{"vocab_size": 8192, "norm": "rmsnorm", "norm_eps": 1e-06, "qk_norm": false, "init_std_o": 0.0601, "lr_head": 0.0063, "max_seq_len": 128, "max_steps": 8613}
Each number is 200 + 40 x the weight over its row's rms, rounded and kept within 0 to 999. Layers, rows and columns count from 0. The size before them is the row's rms in percent of the matrix's.

# layer 7 MLP up, 448x192, rms 0.068, rows 121-157, columns 128-191
100,288,175,123,141,191,222,246,244,130,222,200,171,220,176,158,234,207,210,184,243,229,234,251,203,238,186,189,85,139,173,257,111,153,190,223,143,242,217,156,171,156,205,144,248,166,232,204,266,216,182,154,228,219,195,270,156,214,191,209,197,167,131,211,213
099,217,223,214,198,127,162,229,149,276,159,214,200,130,209,211,231,169,190,177,232,204,183,288,207,183,195,160,185,154,151,162,206,234,203,177,77,243,232,203,214,265,240,227,249,239,214,239,170,151,151,171,193,207,218,278,178,249,231,232,223,188,206,213,120
105,184,185,210,198,207,225,175,293,196,216,140,258,245,184,249,206,142,249,253,255,143,219,181,125,157,125,126,257,177,206,204,188,230,261,150,178,163,185,207,215,162,188,181,175,184,127,179,239,223,279,207,248,231,139,249,222,210,263,190,251,167,177,170,212
095,231,214,151,215,149,250,240,128,224,84,198,225,211,307,135,179,191,211,146,206,200,183,201,138,199,169,159,145,185,210,188,217,217,198,196,221,215,168,179,149,155,129,185,200,168,257,146,202,200,129,219,185,196,193,176,195,154,118,213,258,186,178,238,204
097,229,177,139,233,199,90,170,180,223,223,220,260,182,256,148,232,205,197,177,199,201,275,273,170,146,254,210,168,209,228,170,91,195,205,165,157,169,144,111,202,178,261,148,200,152,247,128,128,203,176,266,203,296,247,229,195,249,177,201,238,125,184,122,167
104,225,191,217,213,201,229,136,203,160,184,224,154,165,152,152,201,238,163,216,258,238,228,209,127,190,150,217,210,205,271,239,141,215,183,188,257,177,146,171,204,194,122,144,180,252,194,179,353,221,193,221,236,261,255,121,209,181,248,266,198,245,185,206,209
094,219,211,212,228,142,159,178,167,268,255,204,245,246,216,215,139,154,220,271,340,193,161,197,230,237,194,153,148,223,258,164,137,256,132,182,215,208,173,228,211,174,132,172,218,189,278,221,149,217,183,271,135,185,244,142,181,226,111,107,253,188,219,208,209
102,208,219,226,195,202,128,178,156,186,188,231,149,151,202,278,193,192,205,178,178,193,174,201,125,183,243,177,200,219,211,231,220,267,292,187,127,150,217,171,151,257,148,169,187,212,137,175,205,221,192,237,301,228,218,216,134,230,159,202,164,135,154,177,162
089,264,201,198,130,263,180,186,234,255,233,169,222,214,174,283,257,220,114,135,173,166,193,195,238,203,242,235,164,215,243,241,201,231,147,256,240,232,122,204,224,184,221,239,256,167,205,253,208,194,217,172,164,168,217,231,275,197,189,234,169,260,184,202,186
098,269,101,277,210,191,166,222,108,254,210,246,151,158,182,192,227,207,228,141,173,224,162,181,199,196,224,227,133,188,195,175,150,269,185,236,234,183,212,183,206,168,160,191,156,229,188,210,229,250,121,136,189,106,241,211,167,155,271,178,151,121,239,245,192
112,167,195,176,181,233,201,154,102,178,258,247,212,193,170,256,234,123,242,173,251,169,230,226,158,261,218,163,199,182,171,205,201,215,199,269,189,191,171,211,198,190,171,178,206,265,239,198,209,168,197,187,262,275,162,158,209,232,206,192,200,136,177,202,173
092,176,180,172,163,234,170,223,224,215,251,187,242,142,215,170,201,187,335,206,218,158,235,249,315,188,192,107,173,266,218,257,245,140,242,167,214,186,213,206,214,187,205,188,157,269,206,260,116,185,258,269,115,246,217,195,242,133,174,182,201,212,237,158,243
100,215,199,244,188,200,183,185,227,101,152,202,186,186,128,193,223,178,129,175,251,154,203,118,214,283,260,207,275,208,255,234,187,211,210,237,214,129,216,184,177,268,172,226,184,210,192,209,228,265,244,216,226,247,232,183,99,136,75,231,141,183,170,195,134
092,117,189,144,248,202,219,191,217,220,184,178,199,208,211,240,194,162,239,231,236,173,145,196,140,222,222,192,112,197,170,231,233,157,170,211,210,205,166,258,155,131,163,152,219,179,125,237,220,233,169,180,192,79,151,191,170,187,233,191,190,175,224,199,318
092,149,202,196,154,119,169,213,209,183,204,185,247,193,213,235,215,270,176,145,199,118,185,138,164,195,259,216,171,190,178,219,212,222,199,117,195,239,174,80,157,219,248,144,193,185,171,204,265,195,158,225,232,291,197,258,203,194,144,157,147,217,188,182,225
099,207,213,250,189,267,173,199,199,177,264,219,152,182,165,250,137,165,153,187,216,203,195,215,219,106,197,235,255,231,254,191,203,181,224,247,175,179,180,292,153,187,119,198,238,150,198,192,199,229,232,192,205,197,220,242,193,249,145,186,215,207,235,168,174
100,238,266,182,238,227,179,218,194,183,298,174,163,169,228,194,187,194,196,214,261,197,152,182,187,203,214,178,146,239,202,191,160,251,251,252,198,187,131,168,184,297,201,179,87,176,117,146,217,258,241,216,136,209,221,197,158,299,162,274,116,216,226,188,156
099,210,249,185,249,139,151,180,231,223,206,250,242,203,175,237,167,260,204,177,307,223,198,184,182,244,158,272,206,219,226,224,279,228,124,178,191,198,200,267,208,172,193,204,230,176,251,122,271,181,228,161,247,203,269,124,115,217,211,178,191,240,124,244,115
097,255,270,209,187,114,172,221,124,200,200,207,248,208,220,192,187,257,163,201,98,231,133,227,223,203,230,235,205,185,172,238,249,284,206,170,286,194,253,141,215,200,183,138,220,196,188,175,176,249,188,178,222,181,181,87,168,218,229,206,189,174,255,186,167
103,242,208,188,199,198,273,222,198,137,145,176,201,184,202,223,201,171,148,164,176,144,191,176,242,211,227,241,249,249,204,230,228,246,225,205,129,262,230,102,179,262,203,201,157,195,98,297,244,248,214,122,229,150,197,168,208,135,219,241,218,173,183,222,153
094,232,223,134,117,193,181,223,198,181,281,221,162,159,198,206,274,172,192,160,282,177,148,130,250,223,168,209,293,247,185,191,168,274,227,227,194,147,160,185,196,172,146,288,235,214,211,177,187,175,217,192,233,212,271,277,246,169,301,182,192,285,234,192,157
102,194,213,186,147,159,217,201,202,156,257,223,195,114,271,228,188,230,154,195,232,221,160,180,195,147,211,188,69,153,149,177,137,234,179,230,117,155,218,221,184,268,228,177,195,217,206,114,206,93,179,255,209,241,183,158,118,227,199,149,174,233,183,234,179
108,131,120,258,271,179,243,151,226,154,191,184,223,193,176,175,208,177,155,231,166,196,148,160,190,190,163,125,215,150,242,220,199,184,218,159,281,182,231,235,285,222,168,201,97,185,154,251,221,177,239,241,178,136,237,229,208,186,212,230,207,201,163,260,207
103,187,224,256,172,116,237,199,170,196,170,209,220,248,268,220,260,201,225,176,106,223,127,194,137,195,150,164,134,209,214,240,206,179,168,169,195,201,198,207,212,222,174,158,152,180,171,234,194,230,215,143,249,232,226,250,197,182,205,154,243,141,201,201,276
104,213,221,252,143,151,213,196,254,137,149,223,119,181,195,175,221,241,272,257,219,169,169,187,182,236,127,191,166,266,225,258,187,186,158,198,238,246,197,247,183,280,209,227,165,259,188,183,239,227,105,308,128,170,205,208,166,251,242,135,178,219,229,135,293
103,200,166,149,206,166,196,175,242,205,229,162,211,146,168,144,170,236,197,153,153,173,186,193,173,119,156,180,197,186,186,233,222,130,214,226,212,159,214,123,225,216,172,164,201,213,150,158,156,135,156,214,195,197,126,208,178,184,217,224,149,162,220,153,256
108,226,217,195,209,198,185,248,182,220,219,200,202,212,262,219,226,264,244,267,174,224,253,182,183,132,164,217,235,148,230,165,240,161,216,300,149,145,268,166,142,240,135,183,195,228,261,151,186,181,167,216,206,257,192,200,175,279,244,192,170,187,218,212,188
101,150,179,277,254,190,270,217,232,187,210,219,247,219,107,183,187,232,203,278,152,262,125,153,175,183,195,207,281,177,155,250,174,233,217,197,210,275,179,230,233,156,254,192,266,214,166,219,125,185,216,214,213,163,182,199,187,255,211,198,149,191,178,221,158
104,178,205,188,258,163,150,186,247,231,217,211,225,163,153,268,197,281,227,157,284,195,216,207,216,271,190,224,201,160,199,190,258,215,162,168,229,133,132,251,274,154,206,236,160,229,240,210,164,243,209,209,217,184,215,162,193,195,141,176,184,261,174,162,194
097,214,148,159,152,151,292,174,189,177,169,252,243,153,170,167,176,182,199,168,163,153,217,193,202,166,172,187,262,159,241,290,144,129,195,214,205,200,189,177,191,229,239,230,180,152,210,178,202,198,162,221,232,287,171,154,157,177,291,151,193,221,173,132,141
095,235,167,181,231,270,147,237,166,125,204,166,232,149,159,99,193,215,244,154,234,121,149,251,229,244,164,200,237,192,238,272,167,201,137,238,281,247,144,195,163,195,230,214,194,240,220,239,196,205,170,224,209,244,203,228,231,210,164,257,213,215,233,139,282
102,169,246,185,238,177,195,260,182,232,107,160,127,228,250,171,173,226,222,201,209,175,249,159,214,286,192,185,181,239,224,231,120,182,160,200,229,176,189,240,174,185,185,170,129,134,157,191,191,154,268,209,221,126,175,155,202,209,215,179,196,237,203,198,151
096,176,192,174,224,228,155,233,195,163,171,139,241,218,171,237,283,253,118,218,269,201,223,129,169,245,207,235,219,160,200,214,210,238,150,238,165,152,214,199,166,251,215,196,185,169,193,161,193,203,171,183,242,214,154,126,210,209,128,209,190,184,170,191,137
096,210,196,226,226,227,227,174,160,182,249,202,165,225,193,182,193,257,275,248,213,151,234,191,143,176,224,203,145,104,173,118,206,180,249,236,237,203,210,210,146,192,183,186,218,170,99,193,220,206,242,197,227,184,237,112,234,194,161,177,259,209,197,205,209
103,170,212,228,154,246,195,124,221,161,217,205,272,233,213,243,192,240,125,183,134,176,187,220,208,219,228,273,163,223,119,151,240,139,241,215,120,222,181,150,211,243,245,161,189,197,207,188,207,178,203,284,208,220,207,231,201,240,171,252,195,242,201,151,204
107,232,190,206,188,204,119,254,222,141,205,209,160,203,200,271,229,155,197,175,239,198,155,225,184,205,169,143,237,239,253,252,206,196,193,198,181,216,205,200,202,216,230,185,161,184,245,230,175,170,139,228,189,178,214,280,168,215,234,180,236,160,151,216,182
103,163,205,230,292,155,180,206,157,230,238,92,195,158,139,163,256,219,214,235,237,240,138,214,103,209,237,209,177,235,179,231,243,199,178,248,312,238,263,105,212,261,217,185,222,173,207,148,210,258,164,237,159,174,220,274,231,155,173,191,173,149,195,147,234
# layer 7 MLP down (transposed), 448x192, rms 0.0693, rows 121-156, columns 128-191
102,224,202,146,259,256,231,254,289,173,273,233,212,184,179,163,246,185,191,187,183,171,237,272,162,125,149,265,169,248,96,286,174,172,217,148,187,206,202,254,159,175,153,163,172,145,191,157,236,242,165,196,196,261,219,190,158,222,180,167,175,180,144,222,220
096,233,191,204,200,202,259,217,229,157,203,131,230,196,185,184,234,153,138,177,192,207,241,144,173,198,249,215,163,176,198,128,173,260,212,180,224,189,185,243,201,235,152,201,187,199,213,227,219,220,201,240,218,244,203,213,181,312,171,215,143,189,156,172,228
105,163,220,174,168,165,198,197,207,115,134,153,206,210,146,281,254,223,189,242,190,191,252,211,205,266,169,213,149,185,220,93,253,192,190,210,258,190,206,213,243,177,236,184,195,176,200,181,199,250,210,173,194,189,257,258,191,194,177,147,163,131,166,242,217
096,155,182,239,190,132,194,216,143,187,142,209,234,239,152,143,242,188,165,197,237,239,156,166,115,172,170,166,142,255,114,244,173,202,179,199,120,179,182,181,208,192,218,192,155,217,180,138,223,129,160,179,171,194,266,230,277,146,184,157,164,254,162,260,168
098,200,164,181,234,194,228,211,236,194,252,162,179,159,251,202,249,279,171,123,139,199,195,166,204,191,193,265,251,261,182,169,152,139,257,276,205,194,170,159,175,165,264,219,206,239,197,164,192,125,168,223,203,195,179,110,195,240,171,181,226,234,196,160,254
104,226,246,191,170,172,228,205,244,194,211,290,241,144,198,202,255,206,162,194,274,184,133,189,190,241,270,192,235,178,231,171,225,235,177,187,306,227,158,175,219,229,214,282,177,211,141,161,117,241,128,194,168,267,168,162,190,238,167,131,240,165,275,194,225
094,201,162,174,155,248,235,175,193,173,160,170,162,241,212,209,176,236,137,280,211,184,251,242,238,179,210,181,230,195,225,150,269,261,164,159,209,300,126,214,170,102,190,185,183,182,313,245,220,267,209,95,250,221,256,202,213,128,200,194,226,189,200,130,226
104,189,254,266,208,222,177,215,194,233,240,179,241,234,217,208,202,164,298,172,155,201,225,170,202,270,272,255,249,119,256,246,245,234,180,239,162,201,239,161,233,156,249,179,166,174,192,196,160,173,202,164,210,229,199,149,149,131,224,189,175,245,214,192,229
101,163,154,223,123,176,174,254,168,221,136,174,223,206,169,248,231,140,95,265,185,185,232,184,255,207,209,205,307,160,179,191,202,271,213,239,227,160,188,161,183,201,185,192,199,152,235,199,214,273,144,277,168,156,202,305,244,208,155,192,129,187,138,224,176
098,227,240,175,228,164,191,165,183,134,283,132,221,217,176,124,201,244,211,198,173,166,173,218,149,190,247,220,261,162,202,194,178,265,149,151,243,149,214,210,132,147,224,115,165,203,194,282,134,212,221,205,204,195,217,249,230,210,155,217,201,171,225,196,211
111,176,217,273,181,115,205,229,190,143,215,192,150,231,225,182,198,124,226,237,206,203,175,140,217,176,119,203,177,193,193,192,224,209,208,231,165,175,147,156,263,235,190,224,206,281,206,161,202,220,258,155,266,275,199,180,206,206,203,174,231,229,236,158,245
092,233,170,167,191,189,212,132,155,262,153,246,101,223,266,259,227,202,212,164,270,158,189,257,200,168,214,235,225,203,186,208,143,277,197,285,137,121,219,174,119,205,237,141,149,175,153,184,246,250,194,162,208,240,184,212,247,157,218,198,217,201,183,254,233
101,221,90,263,228,274,216,135,151,258,187,188,169,219,204,208,230,324,270,224,171,172,199,200,198,148,211,233,245,194,240,235,186,190,125,291,193,257,181,212,268,149,178,210,341,236,167,206,203,224,206,254,168,238,186,256,185,205,127,133,205,231,292,237,223
096,224,154,254,110,187,182,244,205,285,213,210,175,220,212,152,196,141,128,237,234,185,274,172,233,185,215,160,196,154,215,206,240,134,234,256,219,235,156,138,251,193,191,180,226,224,166,157,153,209,168,167,175,142,208,231,232,184,114,113,242,127,180,174,237
095,194,142,205,180,140,190,225,142,197,163,238,216,265,249,281,252,175,188,136,166,214,223,147,241,146,127,228,221,223,272,147,226,152,239,256,270,238,166,202,138,164,246,179,179,239,209,190,251,236,208,165,111,294,217,196,208,211,150,253,194,220,177,241,164
101,190,199,191,206,201,117,236,248,103,159,185,276,213,168,173,268,296,163,220,122,216,218,141,176,250,131,175,153,205,242,130,121,138,236,242,105,222,262,227,204,223,170,226,228,206,212,156,191,169,192,182,193,263,212,200,261,175,234,168,187,164,179,281,253
104,271,189,138,195,187,160,277,203,152,254,202,181,157,235,190,261,163,163,256,299,156,192,271,187,152,225,169,231,198,194,260,151,137,220,195,186,223,130,235,210,241,227,229,137,239,125,177,182,202,243,250,191,249,172,161,217,247,210,235,167,118,198,241,218
100,205,232,219,161,220,150,192,251,207,200,182,194,220,262,215,218,248,224,238,265,154,194,221,228,144,265,198,221,258,144,196,189,250,147,228,179,184,181,225,208,155,201,198,159,246,247,212,167,133,218,237,181,197,234,173,183,167,197,196,294,207,165,219,145
098,266,190,198,253,206,149,131,227,221,216,178,167,221,193,180,178,245,144,221,218,153,216,201,231,265,115,213,239,216,240,118,219,193,165,137,165,234,262,233,242,163,224,180,277,199,175,182,191,138,224,201,218,197,183,210,181,246,236,162,159,176,283,231,180
099,229,220,208,193,197,185,171,130,194,267,226,152,207,130,206,205,249,123,193,204,169,222,123,169,226,256,187,215,234,175,237,247,132,229,162,289,240,190,220,149,223,231,223,184,179,188,188,204,224,278,228,154,201,162,188,209,125,194,175,209,210,234,182,187
096,173,172,182,202,249,170,174,222,189,157,175,238,243,206,220,184,215,223,138,200,177,169,182,206,202,171,127,198,160,198,208,184,214,184,199,155,175,172,160,218,182,207,275,128,172,215,275,262,103,238,186,229,140,222,196,139,245,181,204,192,181,206,239,247
104,273,149,194,171,157,197,163,141,135,242,247,157,201,246,239,189,205,207,184,160,212,115,186,249,234,180,247,189,209,165,183,119,177,225,198,163,174,167,163,183,235,147,132,175,251,243,150,203,225,267,238,192,169,188,161,123,171,215,195,191,163,127,192,227
104,196,166,185,202,266,282,176,326,192,219,75,200,161,148,136,240,247,175,185,237,163,173,218,180,154,166,263,176,266,175,127,197,216,207,174,273,167,176,156,188,188,241,173,175,141,207,252,171,195,174,145,205,200,253,166,148,165,134,137,201,149,240,214,208
105,186,262,205,213,172,181,187,171,195,246,219,157,257,248,240,301,242,196,199,229,236,185,207,228,171,232,180,160,243,272,154,261,209,220,167,221,215,267,281,219,197,188,217,230,267,224,253,205,180,254,135,257,164,152,149,169,168,283,225,148,196,195,162,229
102,118,173,197,190,238,164,114,199,170,252,205,172,153,160,125,179,236,208,221,148,197,146,195,252,246,189,163,240,226,141,274,181,199,198,190,163,311,274,200,148,294,180,244,121,205,168,197,240,159,274,169,225,207,235,161,264,188,193,185,161,228,214,193,218
102,255,177,189,211,163,243,241,225,170,191,188,190,226,242,260,171,146,216,208,141,187,198,241,221,196,200,228,231,177,190,228,189,187,242,179,104,199,129,185,184,135,180,181,191,175,245,215,168,153,215,247,230,191,190,139,166,195,182,148,215,263,210,228,282
102,199,264,129,216,169,178,141,257,198,106,259,226,289,256,225,218,271,213,207,149,242,216,266,173,247,215,276,196,146,227,204,198,146,198,147,322,184,192,140,190,171,185,154,217,186,215,236,202,208,166,162,198,208,189,181,197,183,231,145,226,177,229,193,166
104,208,138,166,222,256,240,216,194,163,193,120,172,261,140,158,214,205,200,206,159,169,203,236,213,191,187,148,277,170,141,168,191,149,198,228,201,295,188,208,195,263,251,162,250,213,239,201,135,210,196,199,203,152,215,240,212,168,173,140,131,212,126,242,238
102,141,308,151,221,270,224,160,184,140,157,169,201,180,188,221,127,186,209,198,256,174,214,217,210,179,252,174,195,222,159,220,201,305,133,184,127,204,184,228,151,186,170,221,211,239,176,163,219,151,154,228,189,155,180,175,212,191,132,209,197,207,204,204,216
099,160,130,163,176,180,161,182,233,154,191,173,116,179,207,251,209,221,187,241,214,260,137,247,208,132,156,249,110,191,232,213,186,198,222,224,166,204,264,97,207,174,175,201,309,255,238,184,167,171,219,262,170,200,211,197,231,199,223,212,205,165,226,168,132
094,237,135,225,228,157,114,218,221,129,212,238,178,159,197,185,153,180,128,289,236,207,187,202,215,200,208,243,220,177,265,165,206,211,238,184,233,270,153,212,211,167,279,180,227,220,187,205,208,163,122,234,180,294,231,244,273,196,246,190,230,194,185,167,218
103,234,227,191,175,220,206,242,136,251,162,181,228,148,230,279,153,228,206,232,181,166,159,234,255,238,146,191,241,197,205,206,171,220,176,162,169,135,178,256,172,218,219,172,183,134,212,147,167,193,251,152,197,234,210,183,177,206,217,221,233,266,236,203,165
097,179,228,168,219,175,166,198,180,277,240,268,234,172,240,206,169,224,258,232,127,171,223,240,243,173,200,204,179,236,170,172,143,239,205,194,182,227,237,187,203,227,205,217,158,232,221,230,202,232,220,268,232,158,210,258,221,176,198,217,201,200,257,260,169
095,261,118,143,248,214,202,230,192,214,221,183,220,187,151,165,188,144,233,287,149,157,270,183,243,204,236,204,187,144,257,211,225,118,171,155,156,204,131,197,189,197,193,173,160,204,130,97,137,177,260,221,239,248,242,180,283,167,232,172,256,197,253,178,141
103,186,225,215,225,191,258,227,273,185,114,238,226,196,158,227,238,257,150,159,188,228,182,189,150,191,170,212,245,181,216,63,245,232,230,237,163,190,148,199,242,210,207,187,167,211,124,183,233,118,283,276,247,256,243,157,202,200,213,220,185,209,95,255,154
105,184,134,161,183,252,221,193,161,176,256,151,204,218,198,273,224,207,207,228,235,179,142,193,184,121,184,169,217,248,155,157,194,178,252,114,147,153,190,203,256,187,192,235,173,202,182,269,235,142,189,164,174,201,158,120,251,243,150,269,148,253,249,182,167
# layer 7 MLP gate, 448x192, rms 0.0703, rows 122-157, columns 128-191
098,217,173,178,235,214,168,196,210,107,243,223,196,235,200,184,174,211,188,181,226,224,261,198,280,164,134,169,145,173,108,196,225,252,239,247,234,221,177,189,187,134,254,99,190,189,164,192,174,235,216,229,153,102,191,208,219,161,273,223,261,202,218,153,181
108,248,170,207,119,225,188,179,224,166,251,243,169,226,147,183,229,266,137,213,189,165,220,221,188,300,184,161,243,246,249,150,167,211,183,197,209,122,189,242,167,195,230,150,165,272,171,152,263,243,227,125,162,137,238,216,163,223,239,152,259,186,240,102,201
104,175,182,225,244,207,187,146,169,163,224,187,268,177,194,235,275,203,283,150,199,206,232,218,204,191,165,168,188,161,203,208,194,128,229,230,181,247,253,145,162,247,137,155,125,203,180,190,174,273,192,181,143,209,121,195,217,171,210,70,182,152,141,193,186
098,204,211,175,180,157,199,170,122,190,248,259,260,237,262,261,222,213,127,247,229,190,251,235,209,190,181,122,270,140,196,180,279,196,230,240,179,191,172,197,214,232,219,150,231,186,150,167,199,167,268,206,212,245,215,157,231,249,236,214,165,204,216,240,182
100,289,199,171,277,215,190,180,213,252,178,230,247,186,189,128,225,178,202,204,310,252,228,173,130,219,171,189,205,169,203,261,177,284,188,118,217,251,178,208,218,182,186,158,203,223,222,188,202,176,179,194,184,170,149,156,205,211,228,174,227,151,205,216,235
097,163,208,200,128,251,179,149,213,88,82,182,187,219,181,169,210,234,198,151,246,124,169,215,249,241,180,158,254,251,123,229,266,209,203,215,216,209,265,185,258,166,167,222,217,165,193,222,272,247,223,184,254,217,212,266,185,158,168,236,206,144,160,100,172
101,206,229,151,148,270,190,175,262,204,193,204,223,271,156,211,181,176,169,197,191,144,206,161,198,235,222,229,209,216,202,210,166,166,245,240,255,212,185,162,293,179,179,214,170,193,148,158,191,180,276,129,198,141,179,208,131,200,247,199,284,248,214,201,178
099,155,170,198,187,186,183,211,207,220,166,195,262,239,258,181,213,149,149,199,162,280,294,149,234,203,143,206,284,211,173,243,86,188,235,278,192,154,179,147,145,132,180,137,244,172,259,163,174,200,197,234,175,222,153,249,223,187,181,197,249,205,243,232,136
105,176,251,174,222,150,287,223,159,133,147,232,172,213,201,240,192,120,156,139,205,209,210,222,266,237,175,205,263,203,145,253,219,136,160,302,251,183,191,206,187,223,231,237,196,200,252,182,224,177,212,155,151,172,240,198,238,153,171,244,122,197,196,196,170
110,193,254,242,188,205,252,175,247,174,120,200,243,130,173,251,231,213,143,170,203,246,220,184,199,197,223,271,194,263,210,275,236,200,236,198,177,169,261,137,247,221,275,193,262,180,193,213,199,191,210,230,173,250,210,196,167,211,179,162,217,209,173,178,219
094,191,217,194,212,218,197,209,245,199,232,214,252,123,240,206,227,193,276,186,170,216,207,224,192,156,141,179,168,184,219,188,149,185,180,213,240,179,208,151,186,212,201,147,196,214,243,252,136,179,195,263,215,214,228,132,174,112,193,178,188,170,208,157,181
103,285,149,222,167,205,234,145,216,206,217,284,194,191,134,199,269,223,212,242,214,153,223,169,164,227,227,218,213,160,159,186,226,224,157,146,192,131,238,199,210,224,197,137,194,141,161,174,165,196,235,199,182,201,214,236,167,140,135,162,150,137,127,186,186
098,276,178,286,179,198,266,214,247,216,187,314,124,229,236,167,186,163,180,238,125,226,253,249,189,204,187,191,265,160,229,188,226,277,195,150,205,217,165,143,230,130,201,224,277,274,266,145,246,215,113,127,165,208,213,178,252,125,145,195,158,199,261,227,209
095,188,199,254,228,255,261,184,171,167,258,257,227,189,253,194,200,202,226,186,194,159,182,173,172,186,201,146,153,206,231,166,152,154,192,198,158,207,176,209,175,210,247,131,211,215,252,174,184,258,173,233,185,130,231,264,213,190,253,150,129,160,267,181,213
102,199,156,162,179,192,218,167,235,131,195,177,217,207,129,146,188,162,234,210,221,168,280,280,270,230,274,129,190,203,179,208,209,186,208,235,211,187,276,255,216,211,161,222,200,226,192,248,135,138,222,227,66,136,204,290,222,210,179,110,222,228,204,120,201
096,234,241,224,217,265,221,203,163,225,206,132,144,198,221,130,251,150,171,181,197,220,216,229,175,246,220,173,252,279,234,191,184,98,183,229,126,119,162,244,213,209,169,165,179,228,172,260,184,183,266,220,202,233,201,248,232,154,269,126,207,207,181,176,111
099,236,201,193,150,165,212,194,244,223,222,228,226,228,225,185,164,170,213,179,172,158,274,160,204,258,284,252,299,173,180,220,220,200,235,264,192,185,125,196,186,231,239,154,221,238,196,236,282,253,248,143,173,68,229,225,239,209,208,199,252,144,150,203,275
101,246,232,176,225,122,169,144,161,131,226,160,223,207,150,211,168,255,190,213,168,134,205,178,196,241,247,220,156,282,237,210,265,221,167,221,166,183,273,165,191,177,186,187,168,260,198,274,155,157,225,235,242,189,188,134,210,214,173,186,276,204,254,192,211
104,154,203,243,252,138,220,244,233,164,269,204,132,258,161,154,155,240,297,186,187,205,207,206,216,211,210,194,194,211,210,181,202,200,219,269,120,200,264,193,226,227,215,205,263,105,279,205,204,221,215,227,240,194,197,218,236,253,190,273,206,250,221,208,130
092,234,227,230,119,170,173,207,191,227,203,184,202,206,281,172,255,242,269,226,240,285,290,158,203,215,170,193,157,213,234,241,127,171,200,157,209,202,229,164,183,222,175,208,232,215,255,258,181,214,251,227,231,188,158,206,261,231,203,152,176,178,199,195,234
092,230,191,232,205,207,183,111,101,204,275,193,225,309,148,180,192,180,243,230,115,211,146,247,270,253,176,247,240,228,141,238,152,187,213,200,200,190,138,193,148,218,231,147,129,183,232,201,207,255,225,163,275,148,153,209,192,195,229,214,205,237,179,122,237
107,161,200,257,250,228,268,157,167,141,158,173,148,172,147,146,241,182,244,185,204,225,227,244,201,261,262,168,171,187,231,282,169,216,244,194,262,241,250,221,195,197,201,218,146,228,189,211,224,235,168,271,174,173,198,196,267,231,227,239,211,247,162,168,192
103,205,180,196,187,145,210,119,192,191,248,216,220,275,233,221,259,214,230,189,142,223,177,222,227,238,216,177,207,200,174,198,140,178,247,180,261,153,243,212,245,176,195,179,150,132,262,163,196,221,123,133,129,294,146,156,231,166,261,168,226,241,177,132,232
102,214,222,186,177,303,117,205,132,284,315,160,276,197,215,160,207,156,215,206,233,239,191,143,202,208,252,185,186,163,235,234,187,191,172,170,198,153,215,188,131,215,253,197,336,171,183,249,148,194,139,203,222,274,184,212,235,214,224,213,237,228,206,214,123
100,250,136,181,197,162,208,194,252,196,140,202,229,187,247,172,237,200,175,178,230,234,290,182,150,235,203,159,218,162,235,169,253,243,182,168,124,223,203,169,110,137,161,232,221,234,266,208,157,220,202,235,196,213,194,277,260,215,175,186,226,249,227,247,213
103,185,215,204,260,162,159,232,191,195,181,199,173,175,232,221,252,169,201,252,219,251,209,204,235,222,145,189,260,226,267,282,213,252,223,150,195,175,200,239,161,133,231,242,219,178,234,233,168,165,205,189,224,194,145,266,207,172,224,193,255,225,210,197,231
097,234,213,205,206,238,231,179,135,187,187,263,272,127,256,185,199,166,127,206,209,201,235,272,183,203,218,181,191,183,234,220,245,173,260,277,139,129,152,105,236,164,237,164,101,263,181,231,199,231,214,129,208,245,238,217,188,232,236,149,164,235,212,222,130
103,115,204,243,227,254,204,207,182,196,170,198,217,230,232,163,157,202,188,205,199,209,175,148,250,123,242,171,254,195,194,180,220,158,184,205,123,201,208,252,146,227,179,184,218,227,158,222,221,152,198,200,225,155,132,160,232,201,192,182,159,218,223,117,244
103,204,233,231,251,214,236,192,201,249,258,234,210,198,261,173,218,146,140,236,159,223,245,190,202,218,232,185,233,223,195,217,223,242,197,173,159,242,177,216,173,211,192,259,198,154,240,155,291,158,172,217,183,245,216,128,265,185,231,199,244,159,187,243,200
093,211,205,179,197,226,156,199,203,131,164,206,185,195,217,211,181,151,273,147,156,196,166,224,202,246,135,182,229,127,247,293,184,152,196,197,129,188,228,232,166,209,212,207,184,192,274,271,174,218,210,256,238,239,226,160,245,131,162,218,176,159,327,155,200
094,234,148,193,221,189,216,196,240,216,114,183,231,167,279,155,198,176,184,135,237,86,213,208,201,221,196,246,177,269,264,238,199,169,207,136,165,173,168,282,238,178,212,178,174,265,170,261,207,160,220,242,214,169,268,231,107,159,163,137,205,148,137,250,163
099,218,238,288,256,227,151,212,173,203,228,203,207,271,178,218,192,231,235,230,176,168,246,184,122,186,206,197,245,224,247,219,217,220,231,235,195,127,270,170,106,182,130,178,190,213,168,256,251,217,258,205,145,206,200,160,181,232,206,144,175,213,202,246,191
097,168,148,187,244,172,255,198,147,199,178,179,301,236,170,157,250,177,230,169,207,122,159,115,156,150,150,166,180,179,193,161,208,236,179,239,228,158,162,192,266,217,195,154,111,181,99,184,235,194,264,249,138,219,262,206,164,120,235,166,229,153,179,133,149
100,181,195,240,177,183,195,220,239,263,191,208,114,228,195,159,202,241,230,202,242,208,225,169,185,184,194,162,183,267,183,305,223,268,195,137,204,188,198,228,276,129,155,158,161,232,177,253,197,213,246,211,158,212,216,166,176,182,214,209,260,181,265,236,106
111,201,246,219,207,241,204,165,217,183,186,177,197,213,165,191,204,205,203,276,190,190,197,140,259,151,230,159,253,154,206,201,221,172,140,254,253,158,173,193,154,147,180,127,238,160,141,188,157,228,203,266,170,177,157,261,178,197,215,165,253,244,126,193,202
101,260,187,286,233,135,184,233,178,232,182,136,192,108,131,143,177,236,249,227,161,234,169,194,161,263,211,171,223,241,213,205,210,241,192,236,227,232,205,206,270,191,215,156,233,218,282,148,234,221,256,170,116,182,228,251,151,259,124,194,180,212,213,240,215